{"num_key_value_heads": 6, "intermediate_size": 512, "vocab_size": 1431, "hidden_act": "geglu", "rope_fraction": 0.5, "init": "normal", "init_out_by_depth": true, "beta2": 0.95, "warmup_steps": 351, "doc_mask": true, "train_tokens": 144000000, "max_steps": 8790}
Each number is 128 + 24 x the weight over its row's rms, rounded and kept within 0 to 255. Layers, rows and columns count from 0. The size above them is the row's rms in percent of the matrix's.

# layer 6 attention output (transposed), 192x192, rms 0.0968, rows 4-21, columns 0-191
size [102 121 101  95 107 105 104 114 105 104  87 105 102 103 105 100  93  97]
[[106 150 126 129 140 129 119 104 113 150 140  93 137 151  82  90 139 132 168 144 164 109 122 110 143 151 150 145 130  83  93 145 156 105 105 144 163 127 105 148 144 155 137 116 131 148 130 110 114 187 102 134 119 161 121 127 154 130 140 139 111  59 119 128 138 134 144 160 115 143 182 117 124 183 147 106 142 117 134  67 134  99 136 124 158 102 130 144 162 154 111 116 140 133 131 123 126 180 137 105 130 143 121 103 148 151 189 120 157 130 149 123 182 152 138 114 143 116 142 137 123 120 153 152 116 131 111 114 138 157 167 101 149  82 120 132 104 111 101 162  58  84 126  71 118 110 143 144  93 152 145 141 131  98 131 127 117 150  97 101 130 126 132  73 121 144 119 103 142 141 189 124 125 127 125 121 126 104  91 146 132 142 116  66 130 143 141 143 114 120 141 136]
 [139 124 127 131 108 133 122 151 107 117 101  99 143 143  98 106 140  78 131 117 123 145 148 149 152 160 120  95 119 132 106  61 102 166 148  83 106  77 143 108 111 158 104 151  98 106 127 159 157 129 108  90 155 166 193 106 123 115 120  92 127 147 127 138 110 157 139 151 128  98 121 123 110 127 115 116 167 148 127 187 104 169 114 133 135 130 133 118  93 100 147 126 136 145 115 130 141 117 154 150 119 100 115 162 122 112 172 119  75 128 144 136 133 167 109  72 115 158 104 144 145 112 108 174 121 180 113 146 156 138 106 135 121 149 153 128 147 100  93 127 187 118 149 137  81 133 134 133 124 140 119 141 136 101 106 106 107 133 144 143 107  91 152  78 105 125 108 165 125  98 190 124 112 114 126 137 139 119 126 151 124 100 102 100 107 140  92 141 103 138 138 129]
 [186  93 121  94 137 103 180 159 107  94 119 162 189  97 102 118 141 138 137 174 121 124  91 123 122 105 140 128 138  96 100 135 109 104 118 134 157  90 154 123 140 150 197 112 136 113 125 106 120 126 141 140 119 149  94 138 128 105 144 130 122 133 126 143 152 111 127 117 122 132 114 102 139 178 187 128 151 140 111 100 158 142 111 115 122  95  92 140 142 136 109 133 137 110 146  83 132 146 148  88 128 138 127 110  97 118 155  82 147 159 156 103 137  96 124 112 108  87  97 141 143 119 141 111 127 107 101  98  82 133 124 147 131 119 147 135 148  77 141 112 111 129 136 120 157 154  96 138 107  88 125 120 145 177 152 127 118 134 151 160  99 114 125  93 112 123 136 119 148 113 118 127 168 122 113 142  99 125 101 119 148 153 124 128 115  84 170 175 159  66 103 165]
 [119 121 122 112 170 140 130 117 118 118 126 113 149 105 136 133 149 108 136 118  99 116  94 154 169 143 113 123  87 119  97  97 102 108 132 138 144 130 161 151 102 143 108 125 104 201 125  88  93 150  96 147 112 147 109 110 140 166  95 124 121 135  65 120 162 140 138 153 105 173 124 141 133 118 152 154 115 133 130 140 106 140 116 113 116  96 121  96 112 158 144 146 114 107 146 149  97 133 145 124 116 103 108 122 150 110 134 112 103 128 158 102 187  72 125 148 144 149 126  99  91 106  83 114 110 144 158 137 105  78 170 120 129 141 125 125 133 147 158 128 104 177 100 120 140 119 171 143 112 126 118 122  86 144 121 129 171 130 130 138  99 194 123 132  96 109 165 152  95 101 111 119 123  94 163  68 141 120 137 168 120 125 131 115 114 146 101 118 161 110  84 144]
 [131 143 119 130 163 129 110 137 155 141 135  97 141 111 105  95 159 133 143 110 165  81 192 106 107 117 147 133 122 146 120 135 136 121 109 132 144 134 149 148 136 143 111 143 147 124 109 130 130 111 149 122 108 156  96 130 123 119  76 118 110 109 122 122 185 114 168 141 127 160 119 110 111 139 131 136  88 120 140 135  49 154 150  99 137 113 120 154  78 136 106 151 123 119 105 127  94 143 119 122  96 151 108 118 158 139 101 110 130 125 125  99 151 145 149  80 177 108 167 109  84 146 160 175  83 178 121 112 167 114 144 137 116 161  86 126 128 100 118 121  84 139 130 116 134 135 133 111  91 104 123 137 116 170 143 156 145 143 133 146 127 137 173 133  97 137 102  97 106 137 207 153 141 120 111 116 120  87 160 129 147 109 121  99 147 148 133  76 114 124 155 113]
 [100 124 114 116  94 127 132 146 141 134 102 112 107 131 148 169 108 130 136 124 136 129 100 130 101 153 128 137 156 132 111 161 127 136 100 159 126 113 119 143 153 132 143 137 130 170 104 129 149  86 124 132 137 138 116 104 122 177 139 127  91 126 146 120 112 106 137 110 134 120 110 155 136 132 192 153 129 117 140 179 115 106 118 117 124 134 139 119 135 135 185 155 131 131 126 186 130 127 182 143 157 138 145  96 186 135 104 132 136 154 136 164 134 111 135 140 110 123 115 136 112 138 123  23 152 137 158 127 145 148 120 137 143 131 139 117 112 148 129 136 117 168  80 130 148 122 162 159  56  88 115 121 130 160 123 135 141 126 142 122  92 120 118 107 157 127 137 140  91 159 122  90 160 136 112 133 136 126 157 146 175  96 162 153 140 113 167 139  54  71 138 131]
 [ 87 110 123 155  96 111 105 135 143 169 109 165 159 172 151  88  86 137 179 112 166 113 107 144 123 176 101 149 142 113 119  93 130 145 139 111 104 137 124  82 145 149 135 152 153 133 129 105 150 138 138 134 115 135 154  87 156 130 126 152  91 115 152  99  99 123 122 104 166  78 139 129 119 112 106 128 155 133 125 176 150 117 124 122 117 166 162 124  95 126 132  92 133 144 145 101 129 153 120  88 113 121 116  99 100 120 157 114 155 148 119 104 150 140 130  94 169 139 147 144 112 109 177 110 123 118 110 112 119 116 115 104 123 112 138 166  77 109 136  99 146 121  77 153 171 111 116 122 115 116 166 190 140  66 127 184 117 153 117 106 141 108 127 103 151 116 113  90 103 165 126 136 105 121 119 113 114  89  94 126 111 135 146 136 120 140 135 162  94 133 117 124]
 [117 115 141 132 111 151 136 155 113 104 105 140 113  89 127 133 152 179 116  99 156 128  84 125 135 130 122  92 123 130 122  85 135 146 172 121  92 140 100 100 125 120 130 136 120 145  97  98 153 140 133 135 106 123 113  90 107 135  96 114 143 147 110 134 139 126 173 151 100  69  84  57 135 138  94  99 158 131 117 159 139 152 112 148 128 147 125 140 160 144 169 131 148 126 131 159 126  98 108 147 136 162 146  90 119 192 113 154 125  88 106 173 172 102  89 148  93 114 122 144 105 127  65 123 142 101 139 122 108 128 112 124 121 115 170 109 154 109 144 136 163  97  95 129 155 144  91 139 119 144  98 126 137 143 103 111 124  94 109 162 113 103 102 160  59 120 126 155 128 135 137 104 103 141 114 155 146 102  97 148 131 104 106 154  99 127 122 128 125 112 130 116]
 [130 157 141 138 150 121 157 150 142 142 127 133 148 119 134 112 132 141 106 146 120 170  82  85 137 159 159 137 156 133 128 105 123 134 148 132 134 114 125 121 141 141 146 139 141 137 107 162 159 115 132 111 150 115 147  96 118 166 119 133  71 148 155 146 164 139 135 136 147 136 127 104 134 137 167  94 102 153 130  94 158 125 113 138 108 151 141 121 112 124  77  84 109 142 163 118  97  94 155 148 171  95 122  77 155 140 156 128 101  90 160 123 165 178 143 138  96 113 110 127  76 111 120  87 166 144 137 126 129 152 107 166 159 139 154 102  80 140 131 136  79 127 156 179 122 121 119 105 106  85  91 153 152 152 136 127 141 124 157 101 126  94 125 117 105 131 133 130 123 177 100 142 163 148  89 137 103 133 126 108  72  80 146 110 144 112 153 140 123  94 158 135]
 [139 136 145 136 123 125 130 140 124 176 117 129  53 156 157  92 132  66 136 124  77 142 197 107 139 100 128 120 129 142 135 143 128 113 120 149 130 160 190 117 128  92  96 132 145 115 160 143 126  94 170 128 120 133 120 159 146 156 129 141 145 141 145 139 113 122 160  89  87 115  84 138 143 135 102 120 112 145 143 106 141  94 155 162  96 133 127 135 121  78  96  90 158 143 138  90 150  90 148 130 138 105 120 168 157  92 104 128 154 120 106 109 139 125 129 125 140 132 112 114 162 130 103 125 126 179 129  94  78 122 136 138 118 101 163 136 117 149 108 118  89 117 110 174 144 137 130  83 116 139 114 127 120  96 144 163 120 122 109 145 113 136 164 130 143  96 126 105 152  94  88 130  94 106 109 134 123 133 142  66 148 122 162 113 130 169 123 138 117 154 130 125]
 [153 166 145 117 100  99 131 125 110 123 118 146 104 103 176 182 129 141 140 125 155 120 107 133 108 120 129 117 101 120 143 160 109 106 115 139  92 135 158 108 156 115  94 144 160  77 126 115 157  90 100 103 132 150 118 113 108 115  83 139 108 118 126 170 174 131  86 147 158  90 143 147  83  75  75 154  78 131 111  91 109 125 165 141 127 107  98 135 146  99 143  95 121 134 104 108 149 119  92  92 111 137 149 129  76 161 128 130 156 115 126 118 117 128 122 128 107 123 103 105 112  99 114 187 104 102 104 140 154 109 152 127 119 127 117 115 155  95 136 110 156 137 116 133 108 100 102 101 182 140 139  64  95 127 118 114 118 131 118 126 167 150 142 144 170  91 112 138 108 110 113 112 139 125 114 168 125 132 113 134 132 174 137 154 156 146 122 139 152 105 134 144]
 [133 142 129 127 119 122 101 134 118  99 136 128 147 131 115 164  89 172  83 134 112 123  82 134 141 158 157 130 129 129 153 152 148 130 169 135 103  97  89 145  95 171 101  94 157 105 164 118 144 168 129 121 148 118 146 157 133 143 141 185 122 115  88 130 142 106  81 137 134 136 177 170 115  56 123 121 164 115 158 174 127 106 134 120 165 142 113  75 107 130  90 145  99 148 146 116 140 124 103 130 126 123 147 146 117 177 140 113 144 139 132 128 132 113  97 133 125 152 133 136 112  89 150 106 145 111 100 139  96 117 132 108 166  90 120 101 112  89 135 133 129  95 124 147  91  99 121 138 158 128 141 131 135  90 141 125 166 127 148  96 115 150 122 110 164 111 137 160  78 164 155 143 133 123 142 134 163  89 126 130 113 146 120  96 160 160 136 149 113 165 137 174]
 [115 150 149 108 120 125 143 132 152  88 115 123 100 157 141 108  86 164 123 137 152 143 173 118 134 128 135 114 192 101 133 184 136 147  96 124 113 111 114 122 143 122  95 139 169 172 160 196 129 131 183  97 169 130 100 127  93 133 124 137 111  90 122 143 135 121 166 110 141 117 174 139 145 126 119 128 150 111 121 106  89 127 128 117 109 116 124 125 104 123 126 156 141 169 112 104 112  93 182 152 151 163 116 152 140 170 111 136 105 151 118 128 183 180 134 151 136  98 120 129 121 169 127  89 133 128 121 125 160 158 112 149 122 123 133 113  76 141 118 157 106  92 127 136 106 137 168 130 123  92  99 105 126  95 119 159 128 116 147 130 112 140 145 155 150 109 138 126  97 174 123 136 145  91 103 143 159 151 167 101 104 138 112 130 111 131 100 122 125 119 183 121]
 [155 125 129  99 131 144 158 153 119 124 136 146 148 145 130 159 126  92 164 129 122 106 120 151 116 145 131 153  96 151 135 119 121 152 126 115 174 133 116 174 149 146 113 111 132  81 119 107 143 146  86  69 169 136 137  88 138 146 162 103 124 118 185 143 144 161 170 142 147 142 131  89 117 128  91 115 123 139 110 117 136 104 158 111 166 147 117 110 171 131 102  85 110 128 126 116 104 120 133 108 137 121 111 140  98 101 167 148 131 141 170 141  65 112 121 107 118 152 114 121  90 130  80 144 106 161 122 117 125 144 132 105 156 107 142 129  96  77  99 115 131  97 101  86 149 126 111 136  91 145 108 108 146 133 105 128 130 142 125 100 103  92 133 118 118 137  83 167 164 154 134 141 138 126 130 101 138  90 101 168 178 109  81 140 146 115 148 170  95  90 105 130]
 [157 122 109 100 133 118 133 140  91 144 129 126 125  88 128 118 121 121 134 121 151  91 176 107 122 115 132 149 117 108 120 136  86 108 130 141  87 121 144  98 141 150 109 117 141  67 154 128 151 115 115 150 100 103 116 140  92  90 116 105 126 130 146 128 110 171 139 135 146 133 111 149 120 132 106 140  98 147 162  92 131 135 158 126 124  84  99 115 134 121 164 132 161 109 102 132 121 122  88 109 104 169 148 121  90 108 119 101 111 146  90 116 121  79 123 105 137 136 109 146 125 134  75 209 103 131  91 134 127 121 149 130 105 151 143 123 116  89 116 120 165 137 160 105 113 124 118 162  91 165 124  85 114 193 114 103 105 146  97 123 122  88 103 147 137  58 139 123 136  96 139 103 110 108  91 170 148 149 131 154 110 142 154 113 124  84 160  96 108 138 142 131]
 [112 145 104 117 108 163 110 135 128 123 129 135  95 102 185 173 114 112 184 112 108 148 105 117 128 179 107 112 150 135 143 150 123 112 130 161 168 104 108 180 101 115 104  98 130 100  97 127 136 148 131 100 127 133  87 154 137 100 125 156 153 124 132 141 147 126 147 150 138 100 144 134 139 120 155 165 145 107 124 156 150  93 168 115  99  81 127 132 119 127 150 139 100 147 122 115 114 119 152 112 138  96 116 112 140 190 102 155 144 141 155  90 176 133 154 138 136 131  91 119 121 100 138  77 134  87 107 150 123 128 177 142 132  99 166  78 159 130 129 131 122 136  80 141 137 118 132 142  89  58 115 147  90 153 145 114 141 134  91 141 101 124 131 110 104 122 172 138 116 147 152 131 112 135 132 161 135  88 142 150 159 149 128 150 143 154 121  83 147 114 117 157]
 [130 137 136 115 155 161 154 143 106 116 142 142 110  87  95 111 124 157  88  94 150 164 173 123 102 127 146 149 105  91 107 155 138 133 152 151 137 103 151 110 140  98 116 125 123 199 135  72 114  95 133 126 113 128 149 120 183 149 120 126  98 126  67 107 181 138 108 184 109 135 107 136 122 116 131  84 143 117 116 109 149  85 101 144 150 157 143 158 144 112 134  78 125  76 134 141 138 137 153 119  95 116 137 125 128 140 119 138 123 109 106 147 169 153 143 122 131 130 157 122 150 131  91 181 139 137 116 138 126 119 128 137 112 138  77 114 105 126 129 137 119 148 118 140  74 107  94  87 125 140 142 119  86  87 125  80 129  94 106 102 185 151 125 148 107 158 128 119 146 138 142 127 111 135 158 104 118 103 113 159 108 140 102 143 110 131 150 140 123 120 117  84]
 [ 98 135 115 152 160 148 124 104 145 150 121  96  77 162 105 116 139  94 124 131  75 106 179  96 104 110 109 119 142 123 102 100 138 120 130 167 130 111 135 108  87 132 133 137  82 164 120 167 108 110 125 133 154 120 109 164 123 137 104 129 155 103 121 151 132 100 148 108  96 137 145  88 184 184 148 150  97 134  97 121 141 153 141 103 130 140 151 142 111 143 104 149 135 108 140 153 113 157 131 153 144 124  75 107 163  78 106 120 105 137  77 129 149 125 128 101 132 149 148 130 144 115  87  89 123 118 131 114 126 140 139 112 129 163 106 110 122  99 137 129 103 108 182 140  79 104 120 124 102 126 159 135 106 128 139  75 138 116 142 154 149  94 133 147  87 159 102 103 142 143 154  99  92 122  94 130 144 185 121 113 130 109 158 103 118 162 113 130 168 132 101 125]]
# layer 6 attention value, 192x192, rms 0.0693, rows 5-22, columns 0-191
size [125 103  97  99 107 108 113 108 107  88 105 103 107 107 104  98 102 105]
[[130  92 135 136 103 162 119 107 138 145 119 111 128 142 114 145 134  97 129 138  94 141 158 159 152 158  87 125 102 166 147 113  96 117  98 116 126 138 129 101 113 139  88 135  70 126 120 132 149 140 141 111 166 139 154 104 103 134 130  99 148 138 126 106 114 122 123 145 139 110 123 118 150 115 157 137 106 144 159 126 117 127 173 124 122 165 104  86  73 118 114 125 105 119 154 129 107 137 192 103 153 125 144 183 134 127 188 139 109 127  99 129  87 172 151 118 116 143  94 123 133 121 156 139 191 171 152 108 171 126 107 127 141 157 126  89 133 162  92 133 129  92 106 124  78 100 110 128 155 150 152 112 127 113 132 127 111 121 146  99 112 142 115  92 129 129 114 145  69 114 147 129 139 123 151 132 175 143 139 130  98 147 128 111 100 178  89 160  84 175 128 130]
 [128 113 109 137 108 136 127 127 194  95 126 129 177 117  79  65 131 137 102 170 158 151 117 113 129 130 126 147 168  85 122 152  87  80 149 122 116 112 116 113 134 140 149  86 168 114 137 125 106 115 115 161 107 130  86 135 156 112 116 155 118 126 152 119 133 112 120 146  89 155 125  89 133 177 174 143 158 124  98 126 168 167 126 118 142 122 102 173 130 144 100 176 131 130 164 102 152 126 127  96 128 147 120 133 104 103 122 106 138 137 174 106 158 133 163 108 106 111  81 153 141 147 119 113 112 117 120  91 118 130  98 152 143 134 176 122 129 122 119 132  98  97 145 147 178  85  88 140 135 124 121 107 122 137 140 100 141  92 180 149 104  96  90 140 136 148 132 115 181  99 120 119 128 158 107 119 139 128 145 141 133 160 156 119 111 139 141 135 114 120 148 134]
 [155  52 155 102 148 126 150 155 167 115 159 167 124 148 121 140 146  91 134 124 163 118 115 108 127 139 116 133 103 115 137  98 118 130 127 122 139 146 143 114 109 153 126 140 187 133 156 131 122 127  83 144 139 140 141 124 175 187 115 175 113 121  96 138 180 132 134 132 122 117 152 133 109 154  88 148 155 134 106 118 141 161 117 134 134 150 177 103 154 109 129 154 168 118 135 135 165 115  98 152 145  61 105 116 117 107 129 113  95  82  93 148 137 135 131 102 159 143 107 101 117 123  92 116 115 179 143 157 130 141 176 131 139 100 135 171 150  93 142 136 145 146 141 124 120  89 122 111 102 135 153 142 139 138 138 140  87 127 165 105 128 133 116 140 120 114 176 131 106 137 129 102 130 114 145 117 165 102 152 169 142 154 127 129  66  98 104 134 119  98 102 139]
 [135 128 128 141 128 111 122 179 143 128 144 145 147 116 107 122 145 104 116 129 140 115 108 144  99 161 122 109 154 133 118 123 145 127 116 176 104 140 101 151 120 142  65 129 108 131 116  96 133 156 147 124 113 179 157  90 145 124  87 167 139 117 141 147 167 138 133 122 120 137 118 124  89 129 141 148 126 171 116 168 102 156 168  86 136 144 136 100 129 139 128 140 147 158 108 106  96 132 119 168 149 133 144 107 179 101 100 166 124 132 103 119 140 154 113  90 161 124 130 114 105 125 176 123 122 151 137 145 130 102 144 113 125 108 129 135 138  89 119  81 113 141  78 146 125 125 168 130 143  73  91 148 150 198 169 123 118 117 129 125 136 168 120 106  94 120 154 105 140 149 196 129 137 139 137  83  96  86 138 154 131 121 160 127 156 135 130  97 104 177 167 123]
 [109 156 146 102 150 104 148 121  84  98  84 140 139 111 111 157 135 139 139 150 120 162  85 153 102 123 161 121 125 131 132 114 118 122 117 143 113 140 156 127 132 160 150 137 144 129 120 138 141 102  89 122  98 135 136  85 151 167 183 126 114 118 145 149 146 100 137 109 130 104  61 114  87 151 164 118  94 147 112 145 115 119  88 123  88 115 139 140 142 113 172 167 117  76  99 138 190  84 142 139 173 133 132  72 145 159 122 152 112 148 148 189 138 119 130 118 125 172 116 140 149 100  89 131 153 147 124 118 136 115 132  94 112 130 179 129 120 120  88 110 116 130 112 140  95 119 134 108 102 118 156  99 128 171 147 136 138 148 113 137 122 105 144 104 146 126 130 124 178 130 112 105  84 155 109 101 100 161 132 139 155 129 140 145 110  83 133 130 113  83 131 120]
 [122 114 153 105 128 110 178 148 131  96  90 139 145 126 154 122 149 133 131 107 132  99 118 153 194 136 143 146 107 140 134  78 164 152 130 134 148 144  99 140 152 147 162 114 135 127 119 101 166 121 157 110 141 117 119  79  99 146 147 148  95 111 138 113 103 120 129 167 157 159 112 113 117 138 124 138  90 154 177 145 122 161 129 127 143  79 138  98  84 121 125  95 118 109 129  85  73 150 157 103 142 122 118  97  75 130 131 127 127 181 125 110 167  98  85 124 144 150 119  95 111 155 136 132 170 113 129 165 134 130  96 155 130  97 149 144 123 109 111 148  99 148 113 122 141 150 100 142  89 133 153 157  93  98 163 134 159 135  91 152 136 123 122 119 167 136  97  74 114 131 130 167 117 129 116 134 109 142 114 170 121 112 153 137 127 160 118 179  95 127 112 118]
 [101 137 140 162 143 123 133  84 117 144 110 131 127 134 154 100  85 135 189 125  99 114 133 114 176 117 109 105 107 154 112 103 129 147 146 124 103 142 146 120 158 133 106 120 168 121 153 129 100 137 129 114 101 110 104  73 154 125 129 147 168 143 147 165 151 118 140 107 115 113 120  92 173 123 129 129 134 115 119  80 117 158 114 121 137 174  81 140 135 113 118 162 113  66 105 136 156 121 127  86 140 171 101  91 116 132 117 104 164  98 125 134 133 156 133 131  93  93 118 117  77 130 123 176 152 108 142 149 144 149  86 143  91 144 147 113 151 108 127 103 109  90 101  77 168 127 123 115 137 156 117 136 129  91 104 144  98 126 108  95 114 102 109 140  81  95 165 139 129 130 144 109 123 108 141 156 111 128  83 140 102 141 102  96  82 109 127 130 133 165 116 134]
 [101 138 124 130 141  92 139  85 154 141  85 145 130 129 101  80 107 140 107 125 138 104 130 114 155 162 159 131 151 154 135  74 103 102 133 142 162 134 136 117 174 119 154 133 130 116 134 148 116 132 140 103 139 112 136 128 125  99 134 126  97 125 180 158 108 146 148 134 153 123 111 127 101 134 158 135  94 112 106  80 141 140 106 174 114 118 153 160  98 118 101  81 114 136 148 106 188 128 156 134 172 141 140 137 120 129  95 175  70 122 135 158 173 152 139  80 141 186 108 139  91  94 120 139 115 131 102 140 134 135 141 160 148 190  94 102 105 106 145 127 117 128 145 170  81 166 134 145  88 127 123 133 124 132 126 147 119 126 108 162 123  95 141 134 127 129 173 127 162 167 144 108  95 127 131 104  88 121 137 113 110 113 152 151 141 116 130 143 136 135 140  90]
 [160 146 121 106 117 122  96 134 103 160 150 108 117 120 143 117 127 108  94 115 160  94 163 124 117 100 141 124 104  73 126 124 159 128 143 133 100 132 156 122 119  96  96 123  88 131  78 118 112 111 112  94 101 118 132 192  98 145 101 143 117 118 112 132 104 126  98 180 134 109 102 133  96 124 110 172  98 139 122 127 110  94 172 113 159 102 120 137  80 102 130  87 166 176 143  90 114 132 135 136 137 128 135 159 131  94 105 109 178 136 139 149 105  87 112 126  77 148 154 111 149 131 104 135  87 154 122  98 118 150 139 157 154  85 120  92 127  92 123 123 113 138 159 156 110 128 138 118 131 139 150 179 140  98 126 151 104 125 106 175 107 133 167 115 125 104  86 176 147 107  99 138  90 109 133 130 121 129 106 125 131  90 125 100 131 145 132 131 152 160 133 100]
 [139  95 129 106 128 111 121 176 134 109 105  98 126 111 167 153 113 157 105 156 138 106  99 113 104 157  81 145  97 120 140 134 150 136 141 122 147 135 143 155 140  93 136 130  99 119 129 133  96 125 111 106 112 130  66 100 128 104  91 136  87 143 109 147 143 106 106  95 115 136 161 159 142 130 131 107 135 120 106 128 153 139 160 163  94 117 112 176 128 149 143 111 101 101 107 139 103 124 152 104 142 128 129 110 119 154 132 159 159  75 116  94 112 137 163 129 111  69 100 132 156  91 184  91 123 105 135  87 133  88 110 123 150 127 160 136 145 120 141 114 137 128 115 118 130 140 166 111 191 112 115 138  67  95  80 108  83 142 127 119 151 153 145 154 116 144 104 103 110 127  89  82 144 146 124 107  96 148 110 137 119 132 102 161 166 134 135 127 119 145 166 153]
 [ 81 104  98 116 140 166 131 121 119 124  92  95 101 137 112 135 121 168 110 112  96 105  93 135 168 168 170 158 125 140 142 119 120 181 182 129 162 170 101 160 119 156 142 109 152 110 127 151 102 159 160 122 166 128 137 140 134 111 144 145 155 118 115 138 132 112 159 134 110 149 148 146 169 110 100 116 110 132 153 152 127 122 118 130 143 135 128  99 114 164 119 117 124 121 117 163 135 126 144 163 112  77 158 164 125 161 148 101 102 142 118 128 150  94 102 158 160 109 134 136 120 129 139  71 179 158  97 101  93  97 137 123 117 159 114 157  94 107 149 136 135 108 149 137 136 104 121 103 124 113 183 133 101 118 102 115 135 138 118 113 167 106 104 117  93 117  71 148  61 161 102 124 133 112 138  96 147 143 129 159 110  94 130  97 112 127 142 120 129  88 140 133]
 [ 97 135 126 128 132  89  98  58  86  91  97 114 129 124 126 135 116 141 138 135 155 173 102 143 102 173 129 110 161 127 131 148 131 134 106 134 125 138 121 129 130 125  81 166 123 152 106 143 114 190 137  85 114 137 147 133  74 145 122 129  95 101 108 130 143 123 146 128 133 115 142 157  88 104 152 136 116 162 119 144 157 103 136  94 115 122  66 137 123 130 125 156 117 142  86  91 135 115 206 189 147 159 156 159 106 131 120 133 106 177 184 145 170 136  97 113 158 122 133 122 135 107 124 123 131 116 106 101  94 122 114 105 122 114  97 150  73 119 133 132 136 129 104 145 117 139 170 117 153 109 122 132 130 122 126 134 114 119 123 112 114 153 163 123 144  80 138 141 124 169  84 105 129 116 116 143 141 120 141 102 176 112 109 163 124 113 134 126 164 115 142 119]
 [132 133 114 122 127 111 155 109 127 139 113 110 141  94 150  94 149 128  92 163 115 118 147 161 103 109 122 117 107 130 151 125 132 148 128 107 154 120 110 176 160 160 162  97  99 108 163 141 110 142 101 133 136 134 107 128 125 127 132 124 156 146 156 132 117 131 159 138 131 144 114 105 111 140 119 128  89  99 112 111  98 149 165 136 103 158 137 119 145 176 133  85  71 117 171 114 144 124 170  93 130 169 141 139 137  98 173 149 129 107 117 108 100 129 146 140 116 179 140 143 141 122  99 138 135 157 120  95 130 127 103 120 115 115 163 117  77 120  80 153 124 102 112 137 145 117 101 122 134 138 103  41  93 139 107 116 139 124 115 138 120 120 139 127 119 127 116 125 183 138 130 113 174 121 195 120 152 108 142 181 110 130  84  95 126 152  93 119  74 130 155 177]
 [189  86 110 117 107 111 104 144 128 117 154 116 165 130 152 103 122 151 104 178 125 165 125  89 111 130 133 165 144 147 121 148 106 113 142 129  96 122 141 116 129 163 110  87 114 116 155 120 151 148  95 122  96 145 115  76 160 138 112 170 114 155 165 141 133 140  91 134  93 146 143 138 122  98 150 109 106 127 152 130 145 119 148 115 111 157 103 137 147 125 176 137 107 105 126 124  85 112  98 133 132  87 106 109 117 104 164 141 129 115 122 122 102 131 144 145 125 106 143 110 140 110 171 147 164  84 126 130  91 102 121 115 150 129 168  99 101 162 111 111 122 105 165 168 128 119 160 120 182 127  76 129 163 130  54  89 124 127 113  98 118 142  82 115  98 134 121 121  98  91  99  96 105 120 111 145 134 144 149 128 130 125 120 120 141 137 144 112 114 192 151 148]
 [139 112 140 104 134 147 168 148  78 124 128 107  79 121 156 105 125 124 162 104 126 101  95 131 120 159  95 105 138 136 159 158 135 156 136 151 132 127 149 146 125 127 131  58 130 107 131  94 115 165 107  98 110 132  83 122 163 132 153 153 149 103 124 136 162  98 179 124 140 111 120  94 122 168 118 151 158 133 118 152  99 128  94 128  80 121 139 144 119 102 109 157 113 115  79  93 135 101 139 164 144 114 151 134 127 151 140 155 124 129 134  79 162 176 134 117 162 104 130 105 146 143 119 112 139 124 105  77 136  84 123 108 104 112 181 121 126  74 115 128 148 153 152 118  80 116 139 131 122 123 155 160 142 145 143 106 108 154 141 132 120  97 152 148  79 129 134 161 163  89  95 114 122 172 158 129 141 144 105 139 129 166 127 148 125 127 159 109 165 107 129 126]
 [136 176 116 129 158  89 107 140 134 103 146 147 113 180 122 140 102 144 139 121 174 120 129 142 138 140 145 103 115 151 126 155  74 139 157  80 128 118 113 137 141  65 131 135 133 142 155 106 112  86  98 128 136 157 153 145 173 104 152 137 171 131 122 102 177 130 121 105 131 127 138 140 155 150 114 148 132 139  71 126 174 123 119 116 185 153 132 135 112 156  86 110 146 119 145 179 101 153 148 127 137 126  93  98 159 137  66 127 121  89 117 129 135 139 141 140 115 140 175 131  89 136 153 156 137 146 102 164 120 125 154 151 150 108 143 133 123 180 154 129 111 172 131 143 120 160 103 138 139 139 136 102  64  90 129 125 116 140 121 140 139 151 144 104 137 120 156 113  93 163 121 119 152 113 171  90 117 131  94 134 127 139 133 133 161 145 130 117 116 175 127 119]
 [124 162 120 150 126  93 100 107 139 147 156 136 103 140 119 141 126 111 147  68 117 111 137 114 111 111 125 106 168  99 112 139 118 139 136  98  79  84 130  86 109 163  78 145  92 145 142  91 181 131  89 158 176 111 154 163 113 131 120 129 146 124 177 158 147 121  91 156 170 107 162 124 114  84 156 129 110 146  96 105 114 125 129  79  91 133 166 115 152 118 100 128 148 145 140 129 128 134  59 131 107 126 105 147 142 117 115 129 136 147  79 121 159  98 119  84 127 125 159 108 104 149 138 141  63 124 127 147 142 125 165 106 109 150 128  86 125  98 151 109 152 140 127 128  97 124  90 115 131 115 122 140 129 113 138 162 120 144 173 139 124 129 100 116 141 118 141 140 158 143 131 139 112 121 134 136 129 169 117 120 131 161 180 115 149 161 151 130 141 163 112 107]
 [177  79 104 129 101 163 115 156 145 173 217 128 116 137 117 139 156 128 163 132 127 116 171 159 137 107 146 117 114 124 132 137 146 138  95 110  96 188 109 117 109 117 128 155  95 105  94 107  91 101 178 155 124 130 106 130 156 101 118  94 148 150 167 121 120 138  98 120 147 109 108 103 118 143  95 139 142 145 107 133 151 119 111  80 120 160 165 112  95 135 121 143 160 118 133 154  87 106 107 145 163 118 127 130 149  96 134 159 127 150 136 139 124 141 125 125 118 137 122 143  74 117  85 118 133 130 136 142 115 128 143 134  98 105 120 105 150 178 120  96 143  92 150 129 112 120 143 145 119 116 127 122 146 174 145 124 154 130 132 182 158 116 155  96 127 124  82 107 110 159 104 154 126 168 119 153 111 113 127 142 104 139  97 159  74 148 106 114 125 140 140  91]]